Each number is 500 + 40 x the weight over the matrix's rms, rounded and kept within 0 to 999. Layers, rows and columns count from 0. Numbers have three digits each.

# layer 5 attention query, 320x224, rms 0.0587, rows 12-22,44-54,76-86,107-118,139-150,171-182,203-214,235-245,267-277,299-309, columns 0-111
490565489521487495494475466489457466510515560470501528515503513510493413456474515410512467517500464461527471524526512501498520483558529472529537484480515536532518476495503498400483510522467483505433465518559508477496439560504468554456488487448472495503475573467547529489494527516512556498453465483529441450535509503500503481431444516543
559514545495544420446485506491496545589496526499537522490513457449510534500550507525491477512517517513555532521500463499445517480476445470533514496538507504453533554476524498534465510432506530540535530479523528407484456544504479525559423490506479493444505498480455542460505498467456526517519487501571496551518518508442510485505524485476
469480533526537482493548500513534571541492437509505497469518502475497481524514462469493473533503510524487580494495463563522539508462541435473470497560475527456480522492473494482477503548507504515553502470468546492499452474493494502525461489499526556550491489540502505533484453515487540483498540508541515483453540457521540479474519536418
548561516494490439522561448456545486511509491571491491562485445523463517552486516472479482478499451492478511495503452534488481511436528468453562503478488492434484536449542540465479515477482527488500477489507424515518476496538507452524482534511507532533494519461481502448490481440439491485514465511508485429470473535512456490527474505546
517500499497513514496490441482539506528530490523524491533510500538528483493504488510518481479482478435486570506478483528498452483511524515439498507506545487497452509545520492513534575561493551504498513539498541510489500506557500528497517505467550463527500528521450512512515487423553535458494470511563496515559450517521432516505470472489
478527505480512464527503501498484543483534499509468497507433543497487487508504495517486541485516482534489522484481506485513453514563513530473552563493544464548456496530514550547456522504575504505502532526525522495505473474476497515422550488490496454454538503507489516521453523475506541448490471528546443470444516394489505491556497535512
527480493505489489558507515446503547518477491445454515480522538417500565478554507477523538529523493556478447464524520529488499496462444595509477553527500474561488486480453500453562569487518500470471539525524477497521541515515515526503522493524566514531450506505436499513431491537463492447506465467495486521478498455522472537488509489516
498496510510482503515509501517472547495517503573454512551530501532470506512462469490555534464558514504494491506511555467478584501554508499440484497509536530535477455506587461499510489502502452493486487509526559536483440499469477498484487544510477475510492491439498466485498512488502449504514480544494515475480511527513454506534437489524
544459490512494462466532453467533512492541598521525507544473455487500542494518504519455544532461533494478532443501524464476537454486502502486505523409515523555481436552471562472494518483475525511523496517487496524470511495480518465507474505507567497496474487551441518466512507509497537508538483499459551493444506448508512488441477463492
479496518530494490540500509465505541485475522465518489501489508483472529522527501522529529563590504463480523479517520487458507438513414454477486515554525489495450558593543498461569495456520445471523498443580483508458476516459453494507546536485543457506502516487505526481512497538509552437438487467555479528436510475512530483482496505437
480454459519505533491427472536534524490494491494557508493461512492489489415528492480519533502522490493419515457480497452511505495517521520534491542457570496488542496487502518486450440450475471506487567447474449461533509515531485556501490479464466544475494532492472555551463477473552477500570522520490511456511503451498503529512510506581
549473506514586495508476452481466473535465520508516493442554453522496480471547446539474485458519503462452525424458461492537549526495499486469521526531534499554539534499515455522481475522537512493491541527528548597491532469539456555402501552495510508537473466599507543578527483444491503540456530554390534533533511484464511483500525568532
597502530554545568472526509539506536508492453533448500449550562562524546508510559474458580501396509427503481468480502529484477490445531541466541513507505483459530492462405426434546469457447484493477425567462528531497511488557513545500470507496524529561517493529504506500523543482511533452499447471441527502503462529590439478488482572516
452551491449456535497567576486521505467490457554545456529485451528529490479533493449529549494549563476476570439546441558537508468451503480443489494441499477547521497566438475443417504507483554509468494492572545537511460480413507537512442511506551532537484519446519535430436462526476480559489493486531480476484486484523519466444486470444
467497520447521497481447483439479503531557546524560476508481520471540512493461469518489547544531503476501505498503560493447477435472474472537458512513506561479491523549458558593511585500419483489531528465509420538449503470479563464496545464540539519509479499415517488543489566545463545489449435489522457501521576557502500480542568513486
492450507512490442447490442531472496531465537464435574506543576525557531517465538487583453505514509492455559511512486544478469457500475495447509530473503563430559503534555556517582467462532432453471617538397598490469558536526526477546402518499499491550551493491484491511460530518470501498461473530497505458518462565493497530527510464464
559514488490512536459511447456459521526513502416512432472500473428474491526474525511515459422550467514492554502524499451525517479596493358495462542550500522523519497573487550581487460528568478476512560530477531482508508520512501484414575439514528520411492472487599487563458553480484460511496541487521501479447566581488440475493503503561
478502506517457503505533521413535468500501478431495463558481503547505454527489485457493567506475470486532477514541489517531487516496444457534500452517461524515487535489512528506491488605492424439499500476552544464491494567530455500479488445477472526491493441473502515540504451496549432451466528540441511464433503509509491488491488535440
513451547564469524532550461513427519503468493468511449485495456471503541502465485481489485478507565437509550497490511521509424493507473538491449514534507443559506507562507447474525537561491487485490539456526555481451498467552493563438514536497549549490511476583557474509509496506469431384501460526490549477548493542541473509522529460484
485527489536490517549526527559514514470581488522502465455490524513428485606502477520543480467453472510449491475542417464423508451520485553474507459500500513499526490468531542477464476527478524471491515497504574511420493422462419500496508492460475504521431570473489503510500492508549518475459496541500493455545545483457536477532535440543
525475486493499541459493543460589444488432489458545590479484491457499525475526533484497505423469577460497480491517424496514496551492515496552513499504501496508526486504522448498494487491466465506446532443498569484547475494571464520479487489466589586486531512504496504552459366490543511504478509504479525468506457525439536497489503503525
457509490491506523544533479557539552475513486631545477511482565517480500454490497484535499488447545526426538439498457509429552479476494518511535487504493440402524489440553458438461485497477469506525448556536497565486456551529405539563482518469501494536517510471453564462592492544576532477474489603487492499491455445492490490507509478560
516515441472485524528543480487459504511525540506535483507577547467498494505447492450509483510476453508486452490517523540448509458544558518465541480455486581534489482511463521487505524514505512501431477490499460459549459522496492504495501460453518490534462519511502503502500513470543513461516532515566475492479493527518531522479454443467
497466510551551511505495529505489523515524507534478472537536545440506535525489466492546498481480533421534495490527462489518541438492461502514526491491488464475505516465541503497492498482492524494463542514478507512544483508471457480551467579454470497525483534517512534460508505509501465551506473524508572494459511530499465475434476473501
450456544523510529496537545493493558501506442485489471455504482492508527490492493534483490527531481534483523498497470512528524481531524493513483521494486506522467433532460554493518478484478576481502482501547513532451522538477498513568464507568489539538500483527474462506507507503440473521514516479497522462482536452539488522496524534447
499476507458505481492488549478487516481527495526510487484540533488516496519495499535524493516496511510454510498493511463482486508518503488467477520469527502459497514595521486528512464490457445505522479501482503515516492482482490464517503534521497526542536508496542503508522494517510497521467506490524518511509574499481501500458489509525
502485481507488459503486472478538474519500500466523528524469520521528502506494512490493512486497491512504492528494553536491461524530503490486506528493551509523471551458505484541486443479501504525495555446425518443546526480573531491433504465537525485532491456458497532548455488443511472477488508520493495521519499530440511482473495466517
526457479497483492467436500469497536447482459502494497468439501479578565506479520588492521499516491533487493533501553502502428532558482529503453577542521476533443505522491528526456511462535450479558508522459505543495516489500512459532498485571456497467510440463523458529500509531533519501509502433521482517503544500498489513538516511461
436467494448488474498508494513478509519493508472487463471500471478474503478508527463489526486474500543540468529487466483511484489487509492469471561492534491480503526510499498501520508463474505465513540478489467499455542485472481515485522490525510492516511504482507493471454558499540551462547488551462479521520490478528520501560515486508
514510488485511507535527512488493502491503482542482523526543517490494505548494505428489488542503502486485482474547523480497543506484455563498502458500489512538509487469516511468483499586502534507437513522535554562464475522497481524597476519483478510519446537514479530471479524504505518527498464579498531478547489523523483537456495479539
488475518503474473485523482506492491512538480489553530507531557534420515481453471505483552491539499458497505470506502533504510503506434490479498531520468507483485539495481461485517477527479522528480468526520542515530450497484486530452501508427503463448436546507499475453500492500514507508502558488507525459547518491529554512480498532481
483500463550515471471492554476477495520519525531525532510468485485512507501527499479498554498496497514494524482510498529469534444494493515491442460510500486463537540484490498462499504492514556474505483502543521511511483502484523519516482527516549489484465539518485468445522481539510514518500514499462461475520483515499501552463466473483
487473502492488509511553486525509516521525475517482491534545488550416493516541546456461519512484514448482482518508522439481500476437474516479511495477506471522513541465541460497530472483463455491487500503572503530474507520505466550516527489438513498525465530450520522512508467516488508542486542550458535478494498513541482489487485526542
532500453530546446542508464425465475545491556473504469450507458496470399470451501511527448484482473529544552437540488496509451510504470536536523578521493472478432457519511511513491510487552493498460581521535401454525514524433502508455470452593508484501504525522515481453476523527491461366468539530532532499444524494563477468479458506475
539496456522482460539483542469509512544499473520507526457503447462484466542542518551489547450497492500472443544497493433419444554508473500619485485484484539496544531461475468532477542477549539498474514479499485499512521502484457505453547521451516462441454515533549479434516496421563492490517501478501539543515490491507516531550501489538
565467544520517471532436488483490500465499505491504484548508579439419475430500472507555469524510421502480442478436479452475491582506514527519473508534481510491468459512463520484474454528468553509513535509408497564529548537487509508483552510525508556514513485568569545485492543446494408462477483498546564531574468446556498487475441503512
443519548477546494494572519520441448499516547470497504496453485491517451525515420514525502514539517431572515473438499496509515511506436561458462509487513515498500528514467560505472508476475548503485518480518520556535548503458496475459493576529526465484500596539557472483540478551436540528523554441510513511499526526515498567523562543552
494536529472524511478494534524497492514499493555482527489469511565492533487527585571504586491483508473483470508464463474481484444524448477527512517418490525477552488447506431511483515485482532462501474528466538495499467434556486456533531493482496486492465513462505513490514446420451557472421479416471459492514545482510505482514457568532
509518482475507516515504462527575465462444483547439532488569596503565463572495529475528523520456556545427525552532402497500534515507529460518500504490526488503526520523533505473523435493425470458466497500500547559399500437534469521584483441483430510484472475494444521504523466478531505544482505520514511477554428505444482550521539508446
525541510476471467473496582470448552482475444469496497452512543518498548456459554513430537457535555561416537505542514516456502510444488451529498496518511533504483515510458464558484512505506484505525501497534502518520510454548529462432544467443484419510534459487542513579481481485508539514490452475500521451471464583501490525412477464476
439465562486496517509469538470493513519423497494497450493497511412500480558455536447467488494499461438489497495507553496529446614518480468485444480513517438452530539475536542507492572533543514511492529498464565421553477478488538469488487503528506489413516481486489501473524519504553490454561493541507555462499451417533492514445432515473
450497505519537497473485494568520479560516482547444446472510492429510546542514466495441507488435500452451558538476568487494535504519466540515496511478446465518513558526502465487497489548481545495441498457512569418500469515529481446555522512517540466470494530494521510452480487528462409450435453462519424450562490474502541484556454560560
494507539541514488554426500443491452511519555534481491503452516509462507517535475459500451528489441513402485475560493464474521471537484446479489523495532502462450467577468514448475442509444510443540550472485484496463539505542507513541430568464482487507557475487558507519468484465488528497507557562541544434497458552501526500484592477501
528525460503430512518500484459545466507447509536469524528504473473493535557477469491517521524445534493532522513496458499446509524474501517555490493524445529454521504549509489463580454521500486484488468500460454461507437499551464506499440474476507566541497449547533504433500452463426462505530512502501520476468393565486470485485520453547
468498486556508473460449506513435401544509571493525467515526476525447507482561451454495478455544534516504625583534470471556536509514487524516450506500506513448454453442492448543459503549492492399520522498565492495517520557477494489530555469461411557443492509473540455547510560560533517562497558521495494511441548501506506503463516544523
547508543479554516487526475488537498529442512563511525503471503481510514502514530509443488488502505484526527550483489557481457493498431515532500535455464461546454456528546543531469513451491455557549498532492470431561507436465511515452500511526565517496519519454510488463468569546529488477500467561530451534498473525559504503451422491432
470451490516467449513499470464455505508543473496480487461506488523399495526514515510463480509514511451520429486476481481477517487480440441450537532527555550511538527517548477497470455456513547524472605548523524512471514499531491521505529444487528473452418500503555542508519514540547545524509435517513536561559453428467516489475484513493
479564547537561554482551548569475541480520499525505524456482434535514464492489486483540533514543584519514553541531509523505490454497542560502521459444464516537502462390490527456505505476541519503423511486575469508503460511531450503477424580518526539531479492555533498488523566462490463459423527522520458566513491511482474504485537465431
522515470520576502456492474515546521514476492486498493440460503530553540495499401506504506468497533565525508561487504473536495510543506514489517508478498485520501489575514499490426468506456560461532489529521527623521490481514544525450508575530503510484501521488508456536482475496503502470456426511515487468548493537484511543483512515544
489524528473535462517429514580470452509526474479477550476540506566435508494534503460541498512430514486519486535600520524493538450502523457500464493433533606491555525541501467517472561503462439450503443494536585572490462545496507566551536456561475492536470509441493476535566468503508523512476500516526500490499497502466561481426566520525
420519523523562526536513550521523460509484488456521534488514509488509507561441438508542497517492494513544525416514501478522492501477503487496492505451512493555515588544510493450510453494519487530491503497516539525470473512505472479477510470448505488603491497447506536499510543530533500469480588480495488495560530527497556469482531507452
459458514520429461476500538521504492484504539517515505512544473420601519474487485512555517499541529506459485551503574494376520449542525505521479536547550511511450500546507462461515481467527424423530481557563537503482498444522582534541533481503471505475530528435521483587485505449478572459553476530461547451540533472425518464469545535470
457401489492493464522545480485528502517442500475510530520495501451528523539487507546501448543466496560499457494512525540524549495460423519526445459516482527464529521448533544482497551537601541455521503476525451551434538473488542509444439492480513484493532535492470505500480481529508443514502524517511522481454481541538501505512433513512
529511544493550460489506498485453495494528492484453504444482465441521477503486498526533479440480537531510570499502578552480473523535463452480478535524525516573471550510537510487447541485517519483526521498485501499509494466526555532465509494492499473431525479475509512526467507551478441496520454513515507474463527511522494496481526528458
459561486490507479534493525540527501499541508518582540532513472484485534521515458516479499484543545473519516468495478544400486464505473531453467475502527489584492539478476555485471559493504436504484431500537405486488430475485531507454533457526488601480498526501479514486560512513520472531489494539474507481475477507490464500502469477510
491485494519485496500482508460514550456511498545477400498446562483490553470523483565501559494441475455522480495474486514491458539517505468472536528496464527468463508524492502503523537519526561537507521471418526475529483559486501552503444496534548460496527407513513510448500476522541463441477556523553469486445523501565501473484476499507
549526503557513495538511470520476520508528590538509540554521512479416508492534502475485481500565534474473473456525498529584531521471414525485515440515499506495548527426497431485513481454472466484480496527591465493500504481467438488543476508445453549451496539485501521537489495547494481518520535509486511480495521574521481530421485533575
518505498484596450506506493501486498497474549535504571539579471540513487454518476500512451518537542444472485480542471498473552480505463527544517412537508508550521552488480481482531472486507492480406470543540598513505456499529542519483530541467496541516479553529501477526523519529528478512483410510467557426522554495576520508461472537472
415504486563538457517513474525462489473502505518491506497517460523481510482511473482449491505494487471460500513486441476474530459490475482539562467437521481523487463558501546518495528475521497512458530499474507495526503520447498532591464587496502490487450524478507525553520501525504499499452492482487468477520567463551520469494532477520
435533440515473554518539526490475497491545542454513540518545503462522568522528525489559505483522546460538461511509508486494517462551539538507457485506547490535452538509588465474491507539446517527474467533544514520520496424482498497527454510470444535522495490526542488452515512553522481465488465524479517452464542446563484501520477521453
446475530492498487508476468481550433509464411479521491411431495518517478540488454596489514483513499606558471548550487394538393562499489433463451575518494470464459483529436529481441479549485543537567533470465491541477545481528506494479525476501458518438570452496485488532469557481434512527547492417546510563537499487465530451517530475505
485527505489447466552503479510448533516520507456572459546484473469503500512466552493476524508525449499514479514464448491473473488554496425552506536484482472487538495539510486468518477447491503518472551474475545478546448514474482501523540527511525545498477474449546508519454470546429439483501573466555525438505518526498483486465486550563
460489562569522474440467587505516598544388573448470459515526482487523585468523452486592489533476544486535560534579493470480478500568490481567480503492535532563467525562506482506508512494525490487464465490528499452465504513485559513445473490506465525467538470430518472502496571498516535500521480460485489508482515529513492397502519425483
530508550494407454461481480502495545487565502515513509518527498447559458482499499479495509476523484455502526503527526536475481523466538506526511506518496548424527555529480492507502485466484552477500539475503479538448520521498504518500424451535565473556503497480537485520526504536520527486525481523499519548504528552435483456499540566495
508475505487651526492472458461550497477464462498527522495471513482544524517428510490435489522507519511526521506511525469549487516495486497498413557525457477494430487541448499525507533557485518542562487564520511482494492435568563506536478438462470482484504455504520503504469528439506534493455519520564399479505501570451507448559455451446
488446517459497505507526527474508502438470485443520498507504526535528443530536551546497416529522520512458458516529509485515539472572509495489493454520543433520458493527479518469494550512472466505495503541542560519511506503512497504432469543472457512498486528538473490476552547446484498582507519530481517495445529474507511532490531477521
496479498486457487541515529501508535546530565511539488529495471469468519470539487418487451487466476424488471440491486522466550491517525557453541453476529556495541487447467498510495438436499504513502494481514496527526514516539456496537520542511506488533505488536548452470453511600516489499517533551462523498456460501480514466460522549518
489499498512509485509458493459476479477497512525486487523562532525498491503568463485476505469474506491488507515490489513463525423509522543474441477501486516520490459505551514524494446504498558541443522438457482523509506535493462519459517553493535468507445510510506526484518487510471496525517503584531516492499490524468475518507492435544
507523446526434514478471471511481469509533486519520498492538486540550518481509482470452565493491498540510481469529490512536530539457461524549532488504461480438538534456567468541528509514484510430456464531543516544508505491546477499544487528478465530523460533527529496514491472510513496477445450521440499514486458556462509495483496576544
493495477482557513440447454472485474456458498462534509466419487529497409525469512513497454559562486560500499480524515498511513501526521408480480500543497409500442532570454490489518606498501475514522497506472532512533499528526578494480556489521504521545548493446483508486471564470462524496479473511559498470518547554486530509509526549491
525500456541581470505477512499461499509543587504538471513471457572569485528468500462434481499544497438478560551496481525493527480487515541471623444510536449542545579490488407486534518486399507549462513511479451440498521514550524499532514541443497528471460533508513508470505540512537564499472449486488516428479487504495505563422448532518
547539538506491516532531455470471537510494503461530555474516568491445490515497495538510507531556451457533510524483478545495505535510513499551560508490535467530515482511465514423462506526489492556504539468494563433506487459523521500416475514454524476541528454444481562520470534540502541534496492530527455504432522502526521502453517495542
565476512515600515496569481510495485502500512468474529423500511610539472463499443520471424519452486488532460491485476477423478528528517559475519495477491562497424461457484522430515523471520529615449553506524460549407550575538439558506561549436452500499538507486519460520485551564524505461544521542466479517476515416481475513530504464472
455527381519462502555500491562475432487523607485473571436503524538461538478486505505475536565516511465486518417520505478503489452599481555480487468471532612482493443467539527482522514461471451513407519513457432519503455448513549506545490610469456531573426557552542545502531519450492510542455520465466546494548488510532573418474521542534
521499525482477485519477494496512548535458542485491521434429482483578503478475468465500487568483488575462460522505535458498477489527509564525438511489579605566518496498473513486509430446523464536491494524474481530456482579545488520479459423417510462475534533531550536492499511541457553519475559553540483439474578492461535506506543474462
523540519516517526501467497511542515497483508462465498490555456432542496516490483448499484469478566494412550504477544463520485486516477526493444496491493551466464514545540436484467406507454524485538482441575500508479506526471519483503401487498511513493502524528568463569519487462567567487475506439454499491570466520520501461525473462486
518510509478518506428472465492510487521478433472537459514499484434512464473445522501539512549496457597531443467502561452498493573432496516581449533528492459465441483544484539532413520553476599449534520462470521508559541460518501429488495392529527501454506474543503517527540467547489420503542446400546515459546515582530482484573464517476
505493515514530493444533530487550510466499518464434474502433517452488408531487487505582489481438569528457465468455503584507480510445455507483500481544459487476523524486525429525460447476432526496513494488543555502493460518519471490509558499475441560505520462469486518464512453553500459484535478566484489489540520475468469512540472436503
529483485465414495586464595504479516518483559493521507545548475471527481510474508564525505525480459406446511519480529545499528481486489420560528490472527492535497504489515536480494523507522468486493514488529502453460548490466564513530569525517518511506476545522564455454441506460546485459469611539469483544507522510501495499441471474536
513535529558412478474525557484492583512498489445499479495450504448530535536527487531518487491511487471441449466475529578458469557465545510465559564522529501453542546487465445493522524512515465538550490470454468486446501539534536481483542508454502464550534462513505473451484469484431547501539487482539455457483485442512507519447480458511
486489421462533481507445545502512455549553522523470519481511397594493528466505527495472501471548537539480465537515507503548543505481483463592512558480468457475486484557450477531504490474517455449538516584494527513499517490493491494484521484531464483446505495430554482509514454457492476489475495515539486526536496515470457492534588549515
506506542492509493482459507494437516487491557539499496456535504469490445489461484510561453468549552457435480492507457501473537501526474431459514464484562481572462500557506523473492469478432461436488471566575513486537471505536545509433519489422522509524469576520519585522481534527568540509473519521492486511491499472522499487460444521523
497502467506454438507542488477448446546543537507534466508540479518505489505472498478487532495549519444428466516489451495459481504516542458431506513499515509522500485514495450474509540521485511485477460483492478533529496570500439554448555477484534506527517539534496521582438497490555534457487477437515492433480487534508509469489499539483
477457453575493484554535495528494544459473469437460477532508488522464489557519496423537480545518505501481556476519417507460551527484486507541545527535549454494497471600486484478513512476521436524562446532496497464497506506492548511521442599485504456462541485527457548550546494483434460450477518540445510462464538531468519499443436526498
520525515532494508559537496533518525531496494467568486498477480550471446487525474548494418500483495488527481546536557529488523456493531518495479473466454514533502485428521517473480429484565552480480534488459528498537552519532480471455559474473523431503502554480471484526486572491533502489487524528570501539477482438486496497492520484475
526500495481464467596525545521453490546524528518483524534473517536494543452524624467420578547554492541479508538432479534544514510476497504571524482443478539529560445448558493522570503542499450469463479498425440431534490479482493498571500597518494462502454496531493533489533430495472451474424554492512503440476518552547525491444532487556
499477553494546495498514486499508486497451504492515540484473495487511484478486533445526466514461467541546520524537559465499461539445542576565449516489465523535471460510480515494448505531537527531495565511562480516458555487460480483519511493515526445432493555525479456523504546475445495453528513498524477520455523566517528519485534450475
486422496500474509458489491472530461448488463559460496516490437480493532450525489532518538465513506463468501456497538504529487529526466518568477491511457527499480554421461535474495434524464539470481495525479467492503495508528480520478505520514458524499480479502559446506522455465494506486521536529499555482480511503495462456543469534478
519507560527478544469461490427495477510446491534528528540499514392485512457448483502507522548530445527507503534451557499494516530497447460538471490528483508547448517412505505536479487527546528515498548491529534464507563438493573447496569537451496386483494516537488498380483515512517526461486509484559455512475437531494494471533472466540
529430539484468447453482530474449554468537513452538485485471527458484496543490545505520500511498436535506477481537522518511551496525543502447508499553510502481468528509428500508537510506537510452504461515551466513520479579492486515493438502495507507522542502497560472481518537583532545549505480518468551483504494519491456525474498433459
470461541501495522551568584515500531515550538478468492505569545499476499586501456459453461497569506444433483458421512529420589508493464514485540459436527504545519472545587466517513464496505503490439445444509499490517422497492550490580471546503518464525419495607514490528567480556474491472513487536485591495484541492543491507413505527585
536449492537422443575530566482510523495497520479529446514550492473491517509543554472542503549548503500434526500464422524465534496505560500535535502468530560520532487558538524499597489496536448469445385489504471450514495465461514500512439542520489520530495458509436508557490475513477492442549517531463506441467492541470478442422441483537
505531416423591472559390481465444469485475534478607564535540474449458391443466525519480423570555522566466435456518536552455497469517525475493462456475514466426395507561473509461442534485565547410527501485487504549554533570615561498425510470504518513556496568485579549568504512551583463514434479510580516479503518557531562414522543500421
480577523529548472503483440467415519507558644476535505477546528493581451512466471469479446529508460446529383484550518519484474509507508499379531471517491508512499486499569386480502487405432485437496513553430506440516500576516457483463519440434508507457496574518447600494435444473596565513476501504503499515530536546478539577438496548421
443561489430430492463507507438486492457539516510531432526473522510482497518489461526499499473574521604552547493473510483522438647517493511514547560517528446468399517568490534505529458508482554524522496553508521510446563569482510438442502509642527486567524485459480478572473515476421374533518509492516395489451537507507446489453488495433
514444485494499596493494511554529445566517509602488516405463455547520504495501411424525524405463467455518563496463517532433479365553507489483509486365481570504520535511547438441530422426516543432439535489520543532458590478463443561447525502471337514468491567691553541555497512531470531435534501459453433540555501467458531519399402434536
532586394597503509608539494477411435475473569414499437509498517514413497359456559484464560602500470465506530466416420480541467477537487520557530486398435560536554462539584549542511554433504454409466413460441431441496470514524524507581542526528482514574459514539531556560556538531547430475432600418525520498565524552550501475373477465532
571524575520563397452535449492495611495400576506586479364460376525622486450390474511564483506486504554612460499494554508523449478471583477504433494527439540567433500582498475529502458413455466534491536566536555499480538613504477524479444402541598462451512533468613428522455523451463537531487461569469541553460484476510509482453534447406
513502505601460521489434508418456552437431495447491494461484525525487472520481594546507455461428493464356569589480532498468482488532531566554492551529522523455398508487449515518467527427547508502524475460517497446489587455549516508459396441456425517445514461539520524460507498566622561440509426508447530549437487504451508408591470512543
493525550503567598505510402492490574498425462459475492545414492473478441507412514525535440514519354531447448476442496487390487504450470576579490537545467527523424562483425534542505505489451568497522583550552456573410475405525503414575470549465492408409518568586451525476517484456443482416482551515531436569479467538594572498505445512489
498521592450451467421551531473496528484454533519465539433504539445516549491531519602502481462528523621492557538539508562521549525506425449481394465537526477493519559526394444513471530478508479514513490532586512578460472521531485536511598450531535548492533478425562406475477542512486484533566434469489520546496478523495444497477555495488
547429477481465368580486529443473536490526582442508487562491532549459512476490493604436495502569473565391490448482394530522559524510503403498513482483577447462405471534476553456398552566500559425494468509544483533554538460532572466597546520570501542556513470499501525441493482554538497568428549449582476542476471494390480487497419535503
503523476561404471518505596433434532448557484482583429487462401482410606537532475513535626576447511570437564403492473479528468446551537513533500502488495414454525470537520495534536457494528487439483416440458525508434496553575557523486500406506558562534515419467457462428489381441432554461512597531478600396605430527519479415446475486529
550505468484575450492357467455408475493392574566599475512557495473398329491433576502463482560563485503406479556500478597461509390574532437584495385470487499444410491502548538477506497386593559414490484589554557549507537517641589509435488517533467513562470524564559487595557512552547529505448356484552516495510570516498530538566538522422
427474487524520476510455362467476531504589663536487521550490534509570464490531541482503474538493447469471358527517455467528459590520493487390511470511502577493522540495516410425505495444485537435481530539484544485485480555479462508465579475471489536453500554510378573480430472482565502487449460477531442371551567480500436555452484591459
415550555525342534506490548485447525502570499526577458459536556484503548507421511506566533522462475556649550536499494543452471557518473511504549555427591461527382565525515564569579531492447501637527563540453510438445559612406538519550487519544428539540519492435456538530461581510424387508520469486459457475496576525452530429484579402376
519494536484527588514528433510514521577490476564541441454441561553482537557454441443546447393546500523443579581556468503402469443469555493471514513392506537488429445447549500454522424493525582488512533538459517534410613502427468559440518466451378532430551491648527566569510566555451567448494446475475431505502518434503528517409517405539
552573490491438470558479429509437531432477552377508478567462495520430496394437545458477583576531423551523572428420393443525453488415495431580505510397457643595597463555467587506538591406436466477470410440486459358460472477540517578596514482508459491532475433456494562510475541524443436416501592419687553462518518616562476459513512477522
590504634520585366422476545447533606546412593408620478366466445569559441363436566514557413510516537581574513519547572544504379546406654497473419607625510557570452465565544519442454527391451545526573463558543456531507549682547471523425421436552555456543582514506620405589476583389421521480431472587465473597487542576475533434478568456446
529472507541446575503340497455503543475459490538477553461529482500507499453479567582512463429465563471436471630365502448510500497435445542519493532593500547557448611444511518492471474436418524532488550421554498469485560403577420516457449495481410571493473448597528513505531517475572470523461425452452595471493463588511495455567426530564
478526537540588588543459349503544560494485523515504585583384547517600584501460483567501461522592397480449485460430526436438531525445407597658373535518508584534452535487510590517405416543461620454530534518585426456474437416519540445486560560330496453336490616651477533525533570506397490408474603602588419565400402605596518522478420459561
515447564438517414360573558436461614426534621415442513523433548507464403511451566567461505490438475580430545489501533491543588513410459450477469522511564516467442674491384516492545491392407537474514495556528410567445513470573483558537580586536507511487533504486498485420518547595493449481531469561551617615424513507466408588442575509519
604433551428442426638515504508456546477487637534473524499481546555581545471458482618483558442507522469446451494490464474503639472497542346488432365525583519498528440585533502482458588548460416459434483538569592548525518492459536452627539523473478549439473521510445514409549464596568636655409411459545494656547433520334549507501521540488
476509479631430423570536564401481541449443532479572517492577464464356704562589514413544494591517484490396484455483474519508497492558509602500506486472468410537494434522618570526528474566456538455411402425453529514554463549555573469503471495420552503585500399584507545467529406514391463372461567531448563383549387452594531416418461495559
# layer 5 attention key, 32x224, rms 0.0565, rows 11-21, columns 0-111
541545518569576514492504471572480421482502434528510514512501489486481457482448455523495468498518503492540601442451439541591456486496415520538488554550453495505501511566498569459478481451539613497501485563495436542475506478502576534455484436494555519587483587531509474570505496459445474457469480524567513488499490539517499519492501528549
550513496505547483510494469510473504511520495572521482537490441512504507580573451567430534499544486486506431497515416449493529493441487482450544405478536504473481474438547474520468488479416509554491527538532538470477568514509481472520513535472396479534447482461545485514529568443553500485470461443525544499512469450475475451531422468549
452561474584494547414466452553552486524504514470525552519437508545500486513425530516529508584514486501526531485497552548567471466469500498483462514491527446581475463502499450523491606471541528470491502473513488544384467530531527539501596537474476423522510535553549566533533540543544515480467544498519465480503502517458539467451444404490
497526567511544469452499524485534494482559467470432363425520450567564527514473495505469459482407528485551586467534548487465454470484518518440510521518568461496512527501464497443505514513477526532480565519499481491539550553443490483503514524539550517502539573517504440574501469539481470457518515545543524551554448516545505439485470434465
476532535446593580574473468504491476443491538517550451506514538474454484492475520542496478549543467444495389533573467509484432522474437505613497512401495563451559523479473494519529478440510488549524542523441459474568419548501509475501528460534532518497525501393579507450525543443388456505503490479557509476511415533486448460521496497469
516501500515522456447524503481517535545431495483460509457531570530478463528503496471524488554517563532504516503503492532535511484416463475483487516480470511507496472471557523478456528449521507371486503504564489496510527521489506576464536478415417496491500527466512530513513553534497491455498520557520441482440446518515485539522466491390
555553477498441465489438480463503444521429494496478470479523470499439468556554476489555483531478423539504534540532523447491491507454487495477477563531391552494462487514477510451525468422501511469465469570592490563522512503527470501474470431445513496447549570542512472542489458463500517501539536556521549465492523505454496519531472486492
495466507470533434540516527419502506499432515455507460493497527457552489513564516512505480435485519451555548462514541456466505504506530548466464513538499486503502444526521576528459474486571493490496513522484588496514482471484433570483491519521441431481502522481512498562519515493536455486563452578547599463459463496510486509481386512470
512521537505530564477507464583569525504551484500487504438516558495481480535422446486500472466457501469479519490515472566522545480471516523481471519534477531503518533487514506479456469507488504505536424508510507465469440461490514491487465441439436461538467558535401492524561459491541482538473471453522492519445504457484415514494508484449
486531596493488550522467512555472476524455533511489484516544402447481545558449516490519471429573508467456525469493478454492491564517489517545509452529503483439512504491464515496486461443468515529440563481502482481466524475502515519536509506441550521486478506538544505512456519540542547540516497450456528512492529558383493472561611520538
484406494524485496532481459471546489471490517472449535542533609560480584466476499490490571455494450478501487436475483548507524490468565496513550455515507562392526492565428555536540553458478553476534455571432484533494493532466536475483468568405470545511503434548587516518537480524508535502505552479466478448476487494464546447513487520495